Each number is 500 + 25 x the weight over its row's rms, rounded and kept within 0 to 999. Layers, rows and columns count from 0. Numbers have three digits each. The size before them is the row's rms in percent of the matrix's.

# layer 7 MLP up, 1280x320, rms 0.0957, rows 1100-1266, columns 200-239
101:451504533520514496467516526492496501497517508508516485541514501446515479442554544456461499497525493493482458465461516481
097:506507458510524512503501518511502505494510438520490517484495492491520493507529491510508474530522457514464468495480511499
102:484492478478517535450516507521508560530515496492480506467538512500463515520476513492486483476488501537505494471512485520
105:500488505470488503546464496474509492487482519513444513502487484533487541483475474541477457516505509505545457488528458486
104:483504523508509502470527468513495499499509487512476501536484495489487514510482500444467520509502463527534518535492501514
093:524468470485509550504543508533513562532533503477488489493535477506502492566490487511494472534517482482514494533519465530
098:481474494526488454501527539478506512517503480503491527492529458476519524506460493465496470480495477481514488478484524468
104:509561521456549488501481539541500528529514478500480513466527511463513530513534468510507490488548458483458514506499500443
097:511552515522481555506493534507482520503515550488508509516503502502491499523539484489479486444509519484437503495519454489
102:486497494551480519476536490468469495478491513522519460517494492498492512510519486459504542479508515509476500544485532494
101:557502508451515495484502538482531497463484502533451531531517487522488540514513489529505511502496526457495479485517466502
108:478495547523485490509488500465521520488443472523456495481496522491466507522492492500517474431528451491531491506538524489
093:531448485442518512471502490505501485514493486524525522486500502539468480490486506482513498470518513502484522463503469462
100:502461504490449493492452499489491539542494479503469501506493546470524448506501510471465469480501508511530475494511496477
093:467505453503531535512494539526475486519497499532497491499527480512490514528507493519534503511536517488490520490488507498
088:462554473455473444522531544514497520458539493527510507456463472489499522515531526497511467500510465524492473547491529495
106:492487523482513463474525519524497533477442516500515500466497542539519530520498451530549446550507486491520501520508461490
098:459498524527517493490463503520486530484499512506495489482464563540510499497509563525483522501506557496474547462528449493
091:427494476475470488486520542511501497508505461466471477483470480484500518508526467516496494500504527526489457458427487492
107:499492497484497513497494490526437513497470533506518460484482486497525521476502480532528540508468483452522486525487487489
093:492500538541511453499518524496490537472494507522487493500480475509505511510523523518514519501468517511480469506530498526
091:544486483495502506492487506453508428484488444494520472504520460488505481500477520516482540454455500524551483471529473504
097:489496472516459522514517504524519475508491446518482523544542526461467511524541469527513505529483537510491473531473513488
092:494479467522518509483506534504467490513507488498493502515521519458513525498489523464484482501512516512517485555511517476
096:521496496456515459501525519558489547460586505513523494497500484513562536491486505542480463476501504483449528509527505516
108:482520505515523508500545507492501501499483510534495517509504520472480484500489472503510506526495460499519528509527455508
093:499502463506475515459503504505501500483455520497469505521515452489517471521535509542512486508509538571499498486466532465
108:485539520564502530491484497512478542465479479532494533505506513478497507463475529469454505496512513500505463479502538481
099:528493482466525536538461518468490481529531501548515510497511437500489483533496494520512504472428495498492548447514515471
104:525528496483485481493527497473553463519460516508524490459480578465502482543491481479512472513517492485457535539545492463
109:450521525477487480475498476468553490465493512513481482491502493501523507518507507509481483519497485499473487518499505482
101:505477499530450527537503527490501486529478527498474551481525513492526495491473446496503467503504476510486526518507513484
098:517517507488478470496509479491530494471470485470451502542479525485496507511525517494480529505451531494502487505493521507
099:534507537486539459484518467468483535507470542512516457510494514516466489494527523523510509512450498506501505484513521483
099:493490501487498451531538489533520495494548501489522483496465505496499530529478455474478493528484533538477432540510532515
099:481500540524486501516518494501509455508495501494478462460477508484481528503477478490484565510482518510515496499562480471
095:482494527535481573511516487484520558503524518508523476482508500506508520496534530467482501493489507526490497523480482530
101:501500504513544494557544467543491519514519543488470446529527494492514484486480481528503518530527531515456540466507467526
101:484475529499517465535518466520496477502502471501521471523552454491496505499546520516494498539520503486481531500529489476
081:516520511514449538433511477539510501468471504511508485493474483488522500481450545453508496535504482491485462487463497505
100:526521499537535534477516494494532526506541480477497444526447519494503487504497467492543458465512544516414498525493518522
099:444495478507517511465532508527495506505485531542490475531514490514519516503497537498521460497504522541482491559517466512
096:490527533515480501533481504508476455519474529457482504510477500543469507487522520515532522488540512494544517509488468492
099:518518491483433473494523462515521516448507493485528490471450497443550490504471494533506487495512526503498486510529480502
100:486500488492530494510462520507517514527447444490526506507510513518473492539505538507473560468485495512498520451468496492
108:446531491518513474509480478495517510509539471480565456544442513509500480488490473498542476467509504461491517506515540486
097:518535475544513494470522490512502534495498511481459513538521511529502505462492518503528476500471469457498522503503522515
098:514504500494478529534500468458524504486496492479524519507491531436466459514446504486460472510461512517463520532489468515
097:485475461529511487516509531501497489530512475453476478480498510480482483526496498534495462468490501481497515507490461523
097:525499477503477526469512473499465467499513486457514507506546547508533507479523503533538530499524499492512509491471522549
096:497478489485487494470493503540485522487483503485490497512505480487529507535495514485489456517517500503521526470496469465
103:515537514505550514570487465518511513518491510468496465501490503484502493472492525511486516520506463516518512496520529482
095:488498492520511531518567551529482516470491463465465516543506490524445530538486547496536484497538487502492472472498527490
106:528503455538512501489505441499496462493475540509528517487497471553521525521497487526490490522463474480503492527486483491
095:499516533494503512482511526502518510480487453464490487461496492504490511522487509520522543473500545496472495505536474508
097:475512498495471529499516472520518497498510504471489517503532534497508500480508442509523461494501522513541526484506525455
101:477524466533512527507494501496528532488504494529511482497501525505475504496518516498449542500477521481494480506533475492
098:519492499477493494494497489550479509449508514513526482470527526479509507531501518507520474486485481472534552532461472488
100:448512463539516515541504467524514506502515493485516451510505470543498541524456523511527519477517539507531470480478515473
105:495535474503491501532509530526532500498477475525518528485465484471478504564467503521528496505491549475498525448493484462
097:484535524536536508540480517505513531484545540539501531484554541503488501489467501521509538514446517537539527479514482529
098:529529539509526525488516472500469478500506516484511531462509503529488560513526506500544535526472491511546570517493487473
103:491509498552470515448525496492528481472518480497497536519480533529530494485450507540509509471462522470498497482514470482
107:389478528474486492481471474522485483527447536523467523503497517537568473520509537500489494537479472523517508469531481471
099:515466519528494469461460508491472472494517542497508453479487475536472471511499570487532520486542512472491481462477535470
098:461537463507539488473501540508523486462476476442493482503531524511464499551473455525521499534521495464507500479486472483
110:500493491493474531520500498510517505444532462489507511474522530501523496555491525560510508496462490489485474484462494518
096:521497476460479513503512507461525491488506527514461487529497485500475501509475497539510508534478497480500492465546508479
103:490527543501563499493545509504508440550461481492497519483491482486552506490515528516484476456492463507453540523522480476
107:495500475496495510475524489502508497489471446471530514487505515551467515540507491466529493462538489490430473479481548525
101:525484491454522478483545431454468502492530553483523534515483475515496494528472500528509470548497508499534446483493483447
101:475477509518518475498493512538500522518511481513464531497545484503488518510504523504500529510510514504538492483469507481
105:499450478527451526515524494487496568517465503493465444506483516521500523514467501492493470475490507468457513489501486469
097:494530481491528508534505489470489495503531497504480488505469528503520515510520495499484496497483525444514492501513504493
096:539523501554520474562536466565461499522486500497544530453470493516481491545487490504520494484513509468495481521486541515
097:486487457496554502488490498467473471515476436489468491514467505524480472497540486504500501484500525524489516515492467467
095:543536505531508500536500469507523465517512502495453487487507483518512518521496469486506522513523425500447478502485505503
095:506515517488481509510538462524499519520501519518521487501522517521505493543469467459527518534476478454477516487473489517
089:496511528512516529467522498512500512495533520517523512509497496528498503498453537458525513491490498496478507497488507516
105:496523492489488521503527492472501489461517463473547465478531522491489500515492464558537495515497456533532476462470498454
093:524481481516480491485493529507506498524505507487489483500493501486518498543489468534493499533467500479489530518522531526
102:475485538445532488500464515503488508515500495479496511528495500503497528527483435512492516516516506514506466480485547463
103:455478485508462495485524487487493522479548515463463499489534510480493471516518495563517508504523524476483506475483484512
094:466495488507513512486522501539494508503478466529524500467482531502514487512461554492509437440450469505594495487528520491
100:500504520505472511487519553524477500504506501486529487544506491485536505511556517484510515514470547490531571530519500481
105:504477505563492462488505538470520479488526485526477537484505499555488462499493489507514510502468473497468492530532508507
097:449482490478510492493535444511512488490475500503522505511493522528542473497523469494492484496527548495571489469530517432
095:490493527477471504457506483474526534476457518507492508530503526509488541489509478437503491465490450523490552516487525530
095:470490529457507474481515490515498522505487478520486490552516479512468564507533532491488491463480495493487499524461525502
108:541506518469521509504512479517427521542546511499511508474478506528471542517483547517531481497505504499498457503494483484
092:462482508499521484498491505473561494492483498475486483563493526488498477507487492509486472479455507513507506490523527503
097:549488461506487490525514465499509540478524504503508508518535490552451480536500520535456516555542508491493480500515508497
099:444483506509514515488502492527483530482537538547481465482475524510512536526495515496484511481501462526467512480473522525
102:499490480490434486513507484553501494515507446532467528485519499509496466445493524476496492495462493506458506475484468501
108:543504489478468487485489482514479468475510534498479499533484507501533523538461499431494476454484550484493504526477519502
107:520500461507521485458528483518526469495499472511529467432562526526507506491529498520526529504501528529501506561510471481
099:510518542511508527494517542481475535532507494418495509497503483441526536532513489557500489479518500528475485497479489505
107:492514475485481481510513533479454550522500477499526476495532497498512503485514482523510439518470493450506522535470532517
095:443520498467477480547460566501486543511511535506525514492498492514493471516485526510461461458515479487455478461531533512
094:555496521488466508550520470472498510509474498511531523493490515541541499517478507532530538492527524481528527516488446510
104:515495501487509513453564483529489501514519545561488516486552479497491501493495496478491510503479504500504478496477471525
098:499504509497518526492460506487516527538471465539456509514503501464537508513520500492475512517508483514523536527502498472
094:489516499540475521534424489496478506507472504488521484513463501473501498424503494510491502517491490461462512504516510516
105:497503515451541504502492534498482528535494513498544501536480533466449453518509460485477484492493510524464524517484519494
113:470519508513445520458497476500526523495486494499479556530559483492528503519521518492482444488505500537507512437452499477
098:494512482479525480530550493517515528534512537532491493505541512515532501499511514560518491480506515543525521462459459470
103:520524499452458480531497504480481492550482516536521506484512506498514508497517518483510530504432522532500495480527486523
112:486513510497539496530485484489517477465565494497519518481492494524468497501509534518473515462514484535506529506503477479
091:508532495542474499502488478511500507507512495452475485520506507487517504509467477507536508462491474528500504470508501506
105:516524492488465522479509535506431499489513490464469500521489475532520484509506571489477500495469528468501489491500495495
119:506512500493510521503517503494478497504538491518505530512521516485545525482549482464528482513499513494466488508492491487
107:509499506448526508516508500513499528443484488517511534525537522542483479508457538533475467503520542438516486495505517493
099:459501469460501465506511511529482475464477483482512508542521521479499504502516489522525481500457507540499485470522455500
091:509532490476489500477567463509493526498519529508497518504530517462539508491511483494480482530480508500485471466458542462
101:457488498532523478490498493519462525543558527484528505501554495472513511487468497457457525525502499507494552518495465465
099:521518507471506479514529606530493476511508482519499551525469532516485481516462502472525472486528524497477526538480538522
097:479490534446482476485540469481497458466543494465518503512498456508468523492515514523489516453502561508468472482466489526
100:510553466517496494503499517467499435490529516555478486531507525494463482481499472510519487545502488500512538466546509528
103:505482518490469531475539514515488473538498505504526517503467496478489489525512535515504483486484521497526540485511493525
101:473511498538477490473504520487515461512519493476538470518430505539505498487442522468506481502467518552549526508509547532
106:509534517479485472451496462510495466567505504517491518501500543519514445520436522542513514500548520500491484482449479440
101:471508501487454543477495482507519531491473503469495503480490496521481486480514459470478462500498492503517514517484481501
093:506487480490488458507470510500501489553507510538447538496517480530477472508484437500520529484430498501507497443528460498
090:525492506457531491525505477485467505522502454540504520482440536489503517477507473484489479479577481511443535473514529470
091:483507557552504493464483517474474471508492476459499499545530531511491502511520457510513546461513540501487491449511504489
099:462483499514557553520519502536491509531531444505506511485471518486521528496478529493498495504489462510492480503534510507
096:543506463468498525487448506495507485488485521506534503505539492520545488462489508521486497514510484519489489493504493464
104:518535500486499455498491494520504472526489489525495522518526499493505482496497506512531493485481487540472489472454458538
101:588492502484510485446506483473508509506524519530493492497453498496505531511501482519480470512520525464481496490490462454
100:465533482500539464514471506525463487497509520509506459552510528483455489492512486513492469521475442486490460494520482564
096:497526481514504500462569478506551494501516512492511484458515474519494535466492516508495483512474512514506525517488451487
108:514505478505514505514538505504481502497527494463480499492545514512527511490469524491562461483528500506504506540501488487
094:522509533515483473495508534486475533529468483499488472541512469542533485510489520516476510498500512489522516508525542489
110:452488479495504482473493487489495502497463506532520459484516571490506463515504501509529543485445474538507448494521486498
103:468509504521485499490480476495461491512526499495529591477523499501483451531474486461533523473507465456477443479517512530
110:526491480484487488539492461505518493480523536498521526440466525515538513514491520487564498454493522466507525511496494494
100:486522510458463474453506492474497471497471414512526530493492482521511489533487490486523520488472477505526485462481519491
103:494505496507543468505509513526528479485485536503476485504516508521464516522467452489497488511481512499458503466482548517
099:455493513513471477530507462464451489536501537495481510511507490495514522518534473479487468517555469490515486495558541505
096:510479516452549489515493484501511494490480475456488509521539471515482471533518512508491505526485526500531601509508556506
092:490544486508492511501523494566477466533506456425476493480478470484515478541467515497518487460505507499494534457531501473
092:506493494484518527501498471556528538493524487533512503496539507484460467496530499496440474488509543450506509482476534468
102:524532523523525470512493468514511561494493440501506414484523498524521513479516456479510487474499533477504482478548530489
095:495538526474524502469522528502486516503527461560506518489500500504500479526482530489478465499494525511513460525451487495
091:513510458492501518554539504537506494499531477465502508474468485525566481514548549493498463541528506489480512481492477506
095:524501491486522554515559496501505513503471482500477508446511544492471512531481527459490493494497520497474488459489538527
109:502471477530524483491499497510462439528491503563453501491567530494489480477523497516516524531546484501517517522497466484
094:497488533526463450521488494461524483527503481500486562469503501484539492496466484541532479515500493490475483456499520509
100:533553478487487470505542481495475495496499498445466518519507486524501521467509499510497488518512548469475462483500520491
101:451551514499456512497498485496522512505516518508504467498497493484488477474555535512525509463528522488518527447510487487
101:480500534455508487469495532511495501507482490515513508484445482521492503483523491501522458505535491455493504493502518478
096:495464504467517489567541499427461522427504458525508463488521495483467512511546473484516444524478493531507514528481503475
103:469547512509506487485521486511484502534521511507501477506525466491455463518507497511534430512478517503513457491517495493
096:477454526473526535470544494516552512560539509508504516505529501487504497481523491471510499459450488507469493511527518552
107:459514462502513495512526481497483489496536493504509530464495528520467510499469501537513511488459517495524544501496505528
102:489482490532488503522496526498441530464530471487521505506500538453490483523520471535525521522530490489510460486460496453
099:546471540484506449500460520470558480462485491507477496448513453507517435508471521494517489484448451511462478523493507473
094:544464526454554505471504483482519486466495531510524451505503509493452504488492500546448493515502469513475513472503486477
115:470490561491505470478556532489541509569490516507493513492523522504503506505532510471515478505479519474497463457533444508
096:491485520515478487489471498538518504506499527480487507479457538495528551483568515494487460524493492478473533453515496517
099:457521473483498538536482520489503465494487537524520482484526510526501505497579506494483514483462514537525513505500491493
103:494485489499478433531483489515505492475471484531473516517479500521523517512504512481535509504523487461537524499497481499
103:531483517515473448552495503514473476482486553519502537503525486476503515524540515499518523473503491487504440504519488451
094:460498502518481475480489521482489483472530477469506511491546508546521504475481461505495488464442498480507474516515502487
107:492478462443455444529491515488492494525516511505457505497526546494501477505505498482546502482497498489484481464481459490
099:467546492471481517479503560509486479487526516493534526511456490494506542505493491509478497492501484501531467477467492458
099:554508494506442497496477478502500501507464486530500492437490507476517509581502489496509508540502474519483554480527502458
# layer 7 MLP down (transposed), 1280x320, rms 0.0945, rows 1100-1266, columns 200-239
103:520480509504488484485468485486505507524537490527532460491506455474525484513486463540500516510506513496530508529509495460
100:551522505495485521542486504525470492525492534554537444453523476507538448482496535496533493510499488476511493504517498467
094:492501501502507516518477547476492484482544468483463492499509509505506494505510477502509511529491519509464480539465503483
100:541466479527498540484504541490486505525541490481503485440528458507462487506522482487497507492527501504495472519452498491
111:465527454471481515488528508482494464476504450522516514516524461516492477519487536471499505531481498531549469473459499523
104:548494518553514503508501502520467506487494501484500537473533485498512512486504500510540476454464503512516555517511518503
100:488525513513495504450494499527526482466543532460520466492501517456486508548483533493480535501480483466524478485491495508
100:474517482511496532493499484518505504513497510490538529516488494464489474482485535460498515519528517505488496516487492485
094:510500530474463475485508497508486494513524547494495500497501501494518523476475518517515531501492471485507501489477448449
101:502491499464522470505554484441473480479526523502513470489482498476458507497478476499501504492465520482509460528482509544
098:448529520511481528497509519523440486571502502502509503467480509535499511481501509474517568520483477483483543496465515475
101:459525480495465464471492488502527520508521461475457491509448500526497498517487503500520439547528490457505511538507519543
092:519546480493471481535490494502531572480489485518511474485522480526498517508479483469522495494497536530486540512525453486
107:496447481491459524510543541492505491495479496479517458466462555488510486479481487499512469483522545467501516516494487529
095:510505516516576465478455511529492545479512487493540454517532505512500499478537519471461523512499501506527492503520524495
096:499510534517521509458516516555495483523496493519485505524523508532513512482505516498520528497553473510558458503532480539
106:497466478518518465508494509478491553528506455545515477552483480521556537496500502479498489481532471507533519478510502503
099:500500480463508510495473518485464476458501486504458534463472501460519508502508549466478505485508505528471495491500502521
089:504496498528478500521519497512468508494477538471509543517505539535532514523544506480521497524486507499503508525513520483
101:469491495488514499469514506481481526499521472494500519520477510483506490485466519498519496499455522507474538510532533504
103:476512498519512512471524531497479499490488505499479504558498432489467450505546529499524467476540548540488503534428528478
100:474554489509511487463493478490507478531508488505492481515548508517559509524507488486515510534548499490467477525510522486
099:498503490447524520537495463503487450512473518469455454528497479512509516513479490518507493515507494523484509512479484543
098:501475519478473483486516465450480474479547504512483447466508541496512517516504528516491495468487491482483518478491496472
096:495470528489504500466500516488507441488489513520508508494536494520523519541474488503490496525523520528493496546498508514
105:476505542516493526493493508480485495472469539490499438489491506518490487524502486525536515476541479513478502484522524539
090:506522489561551483477446484542516496494496476536454472491475495474520442468464522467516511489505481471536508519519468498
103:515486526500533497530480500502490474487491475545497473499527498487431495507510516479497479490461543540506481533496500495
099:503517512470523489495502492494434473556478485508487500539482535514547485505531501493542478510497525479512507523499504481
114:492531540522482495516485516465476465474525514473506489536504473470520479454523450474520504492533470483495499504541533509
109:497541461468497450497489478510521522488496485512445532426507538499503531482513488518481489499524538498514477522466503467
101:544497493533503496491458506510503504561494444563511518503508515487454508480515471504462482500487492524474563494501497528
094:513464492480505503541471523504554507515507518507520542503499525457508512496503479504439537476484494508517458508526525506
097:483515490491509480509488490492478495505554513516496486516494487510508484489538508472486550536491459480514505479529490493
102:478508465483515453509463490488495520478523461490529443480519501515514496509552480519512510525507505528488511528534510513
105:475508496488490507499493507484544517515497510489567505465498467508488568520503504470483490464490470452513495477516496480
091:517452517481522498496494518487473534526467501516510447474475509508530432549522477489468469525492473496542539526489511507
098:507556463462470518477526536482530523499511454476468489492459476491468472478537532437506528530515564502499522539532476517
106:492495493487493492527503507499481520481505501483514467520509509450475488546511500509483473492475486452442469515461516433
086:513502510484488475486546486494525505476508533502514506510506506493528507509465514515528473454521484460481525516489490501
102:567514492502512480488513522486489550523516530474519504507492516512447511471507473521521439500493492469488485485505515530
097:502485513488461532490515503475517519523494497459513562475484474498495487605544534473471522429462499474501494440451516508
091:504501491487538483496490500535480513504533518517498428507522488470467484509511447530480515467525461535487490545516487490
101:542512495516495530533451488515491515510533517517526502544541461485482531528493457480514519473495500516501498484430522444
100:528552508539426459510473520485481515500520517524472504504416477503493537475510497499531503515507522524504493463518515489
112:498486518473498481494510490513528445501516509513480458489485485455518474493475523487469473494489487523527478523522485536
096:495524485488491486548541492506515534492537501501495498502513475542516501495515461481473494490510444504483475506499465498
107:535539537529473532501502466491488514491470499500473481520485462556515449515518509538540485495497556475467507547494484480
101:499483432538495479505465502501511501491484433451502508491493489537528504461503532532497469513526504519534439537468472496
098:495444478545547505499501541528498496521515501496506500508543487443480500468471506505509495476448462494497505523503469524
092:525508473505485533464520531509530474485505499487500494460456538536462458551500526493519520495473515550511480455509537477
091:510506500499530525527530441504479519495485483494487536509503457493525496531486496501501495518514491514500535483513523499
101:470523469515518484484495500483494510478530458473451506495490468502563516465481480507473535514494520492491501500456528509
099:515501501489515483518461497489497488532472493495526504513469492502507524477510513478485467506492479524540476497490517513
089:470506509476470505511517496447536482524519513531551510547509465490492516534482498517488513514507514484486472460469530472
098:460505528531515482443541487526482484542447474501504447549495534512513471482524511516480468487495511520553537515479487490
102:564508497515514493475516492500486486480534490514518470518493503503502484496517482509455468491507526512488509540521499480
089:583509497527496501472518528495549509510482509472482500508516438464510500535506534517498474483480491492498480474533509509
098:476479511492521497523444526511485471535514477531495492492507501535506499475510515481534487493510491514468519551468468509
105:501509520537493453513511484515559515491534504477503522492489525474474438432467528475476525470508522456505474466498534479
100:536472462507499467546466514512525486488511503527512452496509462482490493524512467553565509489498501508530487490523470508
101:493513459496495522493552495516556569526506514464519497470497493512501524498465479463534526495473471486484479538524501511
102:516486517521499514461498466510493453508466426488466508475470506479516536477448528511476494497519516502526523511529474486
104:519499520515516450519465467465512508508543521495494501497459514439442521529492501502490532556516472545503457505436463486
102:563464471483507448515548483525532461521494489513483524465507519512508528466525467476530439521480478505510458483543442517
090:514521500552491484472513489488486544536498454504529479545521509524502477479480463496479498488471533531483572477538492514
109:486520513513501466528474500489519529484509527507492476487520547541481464523483521493516469505483466483483510495459507505
100:484551495517536431526498509507512539482509473521494514482468533487500490517480500488490493490514554489492484490510509507
097:494495537497514506488550566538513482519497486484506527507444531499470551541547489505527530537487521472495490524561480498
100:503522511502540471525491485518479499511487458504511518532482540534502477487525496477539487453513504487476516508438513487
103:464495505451479509473473488504495505513528514531501514508493515516476524477491536461489455539500473501503475496521467462
093:487504503520498492541455496493503470495473507497493493492513486526486502551509459533557479507478445452506496537517486476
100:527492553520508432515540524502494477478473503448456499508482471508509514459490491498508480534536501476474510477517502503
098:476488489484490475471505448473426458557476531523468479500499505464522520517536490506518520499506487505493485489533479556
097:520500505482473495481537487488442524521481527549503502470500499492492528522495505504469512511524437526488515475498492496
109:530517491496495449519499491506507536499493438510487478496492482460526513420533481500499508490506560451493490492536486475
096:527498519453482506542491483503556481488490473526500487455494477512504479485483465508502538484471510484520493476530496500
105:489548500527510472508504515543492538498487501536489464504486483518492503484483501532494466450486482489481511524465487484
090:519496493466519506491510476523499469477481459507447505490441509532479528499520480509504463468490505508543487483534507488
099:530531482521508522482482479458501485555498485532485496495509507497494498505498556526477501510489499506498492480519518514
095:504534487526486485513508505461509471471479524562459485501459486517526509459495514514510490531489515487516477481498529527
102:542508520526474503521518510465519516492548481479552510458454486487454484463502511544483469507515470464502493529482456504
101:483493498498515486529540499535480502501517507508516483498439521525510500509521495491472493515489507455546513470461508533
095:536494451494477482497498499513493485533492501481566529498522538522526507509477505542538509451516486520536503512476492476
097:493505480497496519499529485528503526527523553517546508526458496474521538466531495446518548491437502492494507539526490508
108:521514457509483478506531523520475483482512487505496509536523497474530505477463518534493446500511470464532499500498496526
097:528527478469500483500516456500551486513524503501479471519515508491437528503478481486426523533502514531508509484506506554
100:481496472470495458537457474496552493473501546459493495499439497521500499560537512462467503437529536505499513505477533496
093:487528511484489531527515490475502459485522478550542503499483528507465501470559514490452519505540507507528496489499490473
107:534588536511523459477477451505478537482533556468499487473477516487511500513513538531492465546518450500519513491524434472
092:507504469517479500515501515506498510503490470486490488487499501498500467474491471518492497487449456517471535474507474520
100:475535481486475488508514505501521501450501535470503490495475506489488481469485459505458500507540517464495496475509509484
103:471496535505501454498471505513468497498510505525517486501501506512482534495540524513520482545473493531488476492540514492
101:502487507480501483503505492498531537520472537516461492501522477504484489466494497490485505489518489456478523537528492462
103:515547497522536505512477490501509489506514521512493487545481533508457491520471537520492490535461527533478479494532522516
109:518496505460512473507474485492519476509496474509507526477471514521554504474467501526483497522491545479513542513554501450
095:470519495468471526483481494498507526527460480541503513486516534528487505500525493464468509529481494497471470504470473532
105:497517530455484489494503523521544504505535486501454470507519491529457521459505529467553498481522494497534530510438552477
093:471465495529523512524520474464533473438546512460442467508471489512523491538456459515520537502491488536498500489486508500
100:482515496495489476537514504495485519461514548504514516494462460512468499521524503494531461487467485482536454497526471491
111:524453500494489498541531483491422493519534479484499503491470521472521502523468454503511505496503468514481550494517502512
097:509443450473536483487497498507491508479481498479525500532471483510498486464491483493485505510496478519527446468458500481
097:504450491505485485515518533531500468521525497537535504471519506526492510449495471475490496531485507472483499510548492470
107:540489521492502517528493472519504498525509500486542467487473525490481494519519524532521480476468552516488468468520464529
104:463543469506511510525461489519554461476565519434502563495526532525472527494507511531456454490502530471510502501415508515
097:545407500495436493529508508550482537517504493483533468530465518510448534487526491544491520477490457515560483504500487506
103:553498559517519533517521494424500453509500509531481511491529541478529534495488516515463500491543502538546503413487506559
110:500550543514503493491485488498501488471530504494440538489495497520488510502525538521524490468448461528476537491483465515
086:495484479497482518493512467492490473508510484519505462491465507524497501495503528486499457536552501508512499511505474465
102:487504514475467536501541475472530499490478484521486468510529486509557496481499531477473469454438482502433491535494477534
131:513517493497501477541474510498477480489525493562497510521492479516563529550524474486511496495486487502512490524486483513
108:504515523444507497538477505512467503532473508509497487500464523501467498509466513499495519533523504515540536523504511513
098:516452492512494502468537520458508497481464494503499507484484533508493508521528536470453511488492502460482502494495494489
098:503561505476488520544486446511509487503500499473526508492488506477568476530475516466443479479489476526510492455499489527
102:547520517521499564509526500506522503499498497501499490516486487497485491554506488489515519474494492564504520477492483482
097:486532510557468522544500502513560510501492505476489531482556509528463479480503476582503506493499532476514505534481489516
093:503517491520502467511498481457498529558529498457502539461504475505527507464506483519448488529520496513538509489479467527
105:506510495489511489511502551515507473477511520537496509523491478500473456512463486482483486516525530515524546502520485470
096:554491516485449507484472474499512517472515479489473477474514519436535542496508482527484495507471492508466510469487504477
117:444492496520482510493526456537484446465455520499499471494456505509533489547464487490485510505492484531473497514473475515
084:485497470524516500518470478457462460498452550499483475528489485498525482493528526526474480478504511503515523489457546526
104:461496507495504480511466514480502536511537475496534518538498538493504518515478490510462498457478483505491487491493470502
098:448505510488514490536525504536510513480504537466519527491504486500499475489485474520505466489520520481497504537527498488
099:477487478497484532469530473487502499475517486478443488499454484519508510521537418550452455509511516516488496513517518536
099:484507538448515499515550456515506486458551515524503522468508497486498499463495483505506489480528540530482510517525483484
099:512488495469524537497541483500492497466532515523480496505516476482493472515493514506515490460520468551513491518495471509
096:461489551472523483500494457516493527467488499465513507486542462501486513568496495491507483502468526506493530492533512473
103:506468495472499489558485498511504484483549518453485518488490484503480515496524507502479524485490467486527489496541467517
101:499486536537512495466543480505524532517496498494529497521541481494506480538489514515498499488499472509479473494506499514
101:498477517540456508499501455477461489499506509532488536493463523493490483498513519474567486475494529505486460540517517475
101:479484508507464504531487486526502484532467489523524503487455521477524469431459478511484486495529468491477476472475487508
105:506510462512484498500478534541493476472496461489495482509518492492482501498552511495487476515502457560446492520527535535
093:556460507498527483505526485503477529502515474529505514533507430527500534498477482515550516524507504533524503521505520480
107:476517443460530502498507490470449506544477532509486469472548502505509514459529520517487436470492476502489475511522474484
106:481513540512462538514530527470483521462506530510499541525500520486549523492511507450552491493491513503494528510475471483
109:501516559511493532514514528492508533474466543523534455517434489523480516494516465478500483525516538469537487494547492488
106:491475514549512494502503496534502490493460502479502495513497520541452522496514545473456533503476522468480534501512466481
108:519532479528475507466497510528522445504462551488503484532475516559539487544510492500494486497465511507468485506501469469
108:510498521519534483475502461491505495560518510544494526477519528557504489473482495498510533470485488494516517470510533461
096:515483506477479495528519500492533512523467479547492514465451530480480494466503505520521495484494503489486491512507483493
093:497488474482484525485588514532501508462505446521512495528515526494474524504502510533508492518523481486473491517471497514
098:466490527500521425485525508494538521469531493518493495459526468474521499522475518469477492484502469499472470504517507450
101:505500511503545502537509540452532503492472527514494462523515508480463557528482527463458533473486493486481482452501485466
098:478459496558516545488476475499472486467438477522475502462533499439472498512513545518504540529531491528513488475492547498
088:487474502516501479518514444516489482488530490514520514515482494440494502490496495512483519517497483512496481544514471498
100:462533543474508492537488506544497544473515486472521442540499456504488498511520500518471481527500530540536497497493457484
109:511504456463542527479495479502465493526486466443546499499531473515500515529505497515520497512516512501483519467433528500
108:523488510454538514528506453483502456519481470505528481521537548530521458526542500537514491467469498540500491462505525487
094:484456492514503538524526531485508492524483511553527596470487508509514486485432453459503551494549475467492428499471460461
100:552485518520504488542503464523476509480544512479481518527466503508520547461473508479431497509500531499519502545487566499
104:524498532463480495477501551540472517496485505531453520509508537495514503543523482495470514564502487487491468497511482481
099:481471495513485492478511527527568499492496540546501490502497555488493522520485529501467508526498506495503505518505478557
100:496540508476523512514478496471490474492490530490499527529523522475475460493500526472475451527500544493511475506488486509
103:506542466483470501484454495486474495489466521478501477476511479508502481520450536456538540454500504524467520489471504509
107:516494473504524449477526475479567524491528502468497518491528515524527494554518519440460460479492551520509488522485499463
103:520516528490528511499504519477521510530525487486467520449489524465508478480506457512483495493519481509520500497471527530
106:455538516471495481442519503501521496485510515524530504490545500498561508517503498522471481521510499498512499492477502517
097:484566529499523466421518513504554561485476453486456475538515490533506529502486546499500497521510501454505530493480512508
110:453512502511514506490498517495519508504477507517498526462509512476490505532473497477531476495501472492470460491521505520
100:510487440516510493506508535504504495513480484544506510476495478497496503529491494439499495503508466490505541522476528533
095:495475481503483524514471508510541507475529442511486512496490526490527444490481469448494538545488511433506526510467488513
101:481480499504511522515528478499521497521523535479499516448555459510485489520467466451483503474497533508514444502480543499
102:497536539521534509500497493501454535501496508514500503518455463493476455473466461523515532477458454484501477490474477515
094:490453517508478437514448527470450513500491519493531469515499512489522497518495503463542526506538540514522471480498486444
101:507494465492455522553465516497497487484503475478491488499512498498480497524468481454499526486492510525497519447467490535
094:524511487478478475483497478496510447503513458502504503461517487502542486451537471456495521520483482523487464502494537478
100:472495514504560527458489515457517480493527495478526462540479529454494492474488484525469490482508496493473513537497471501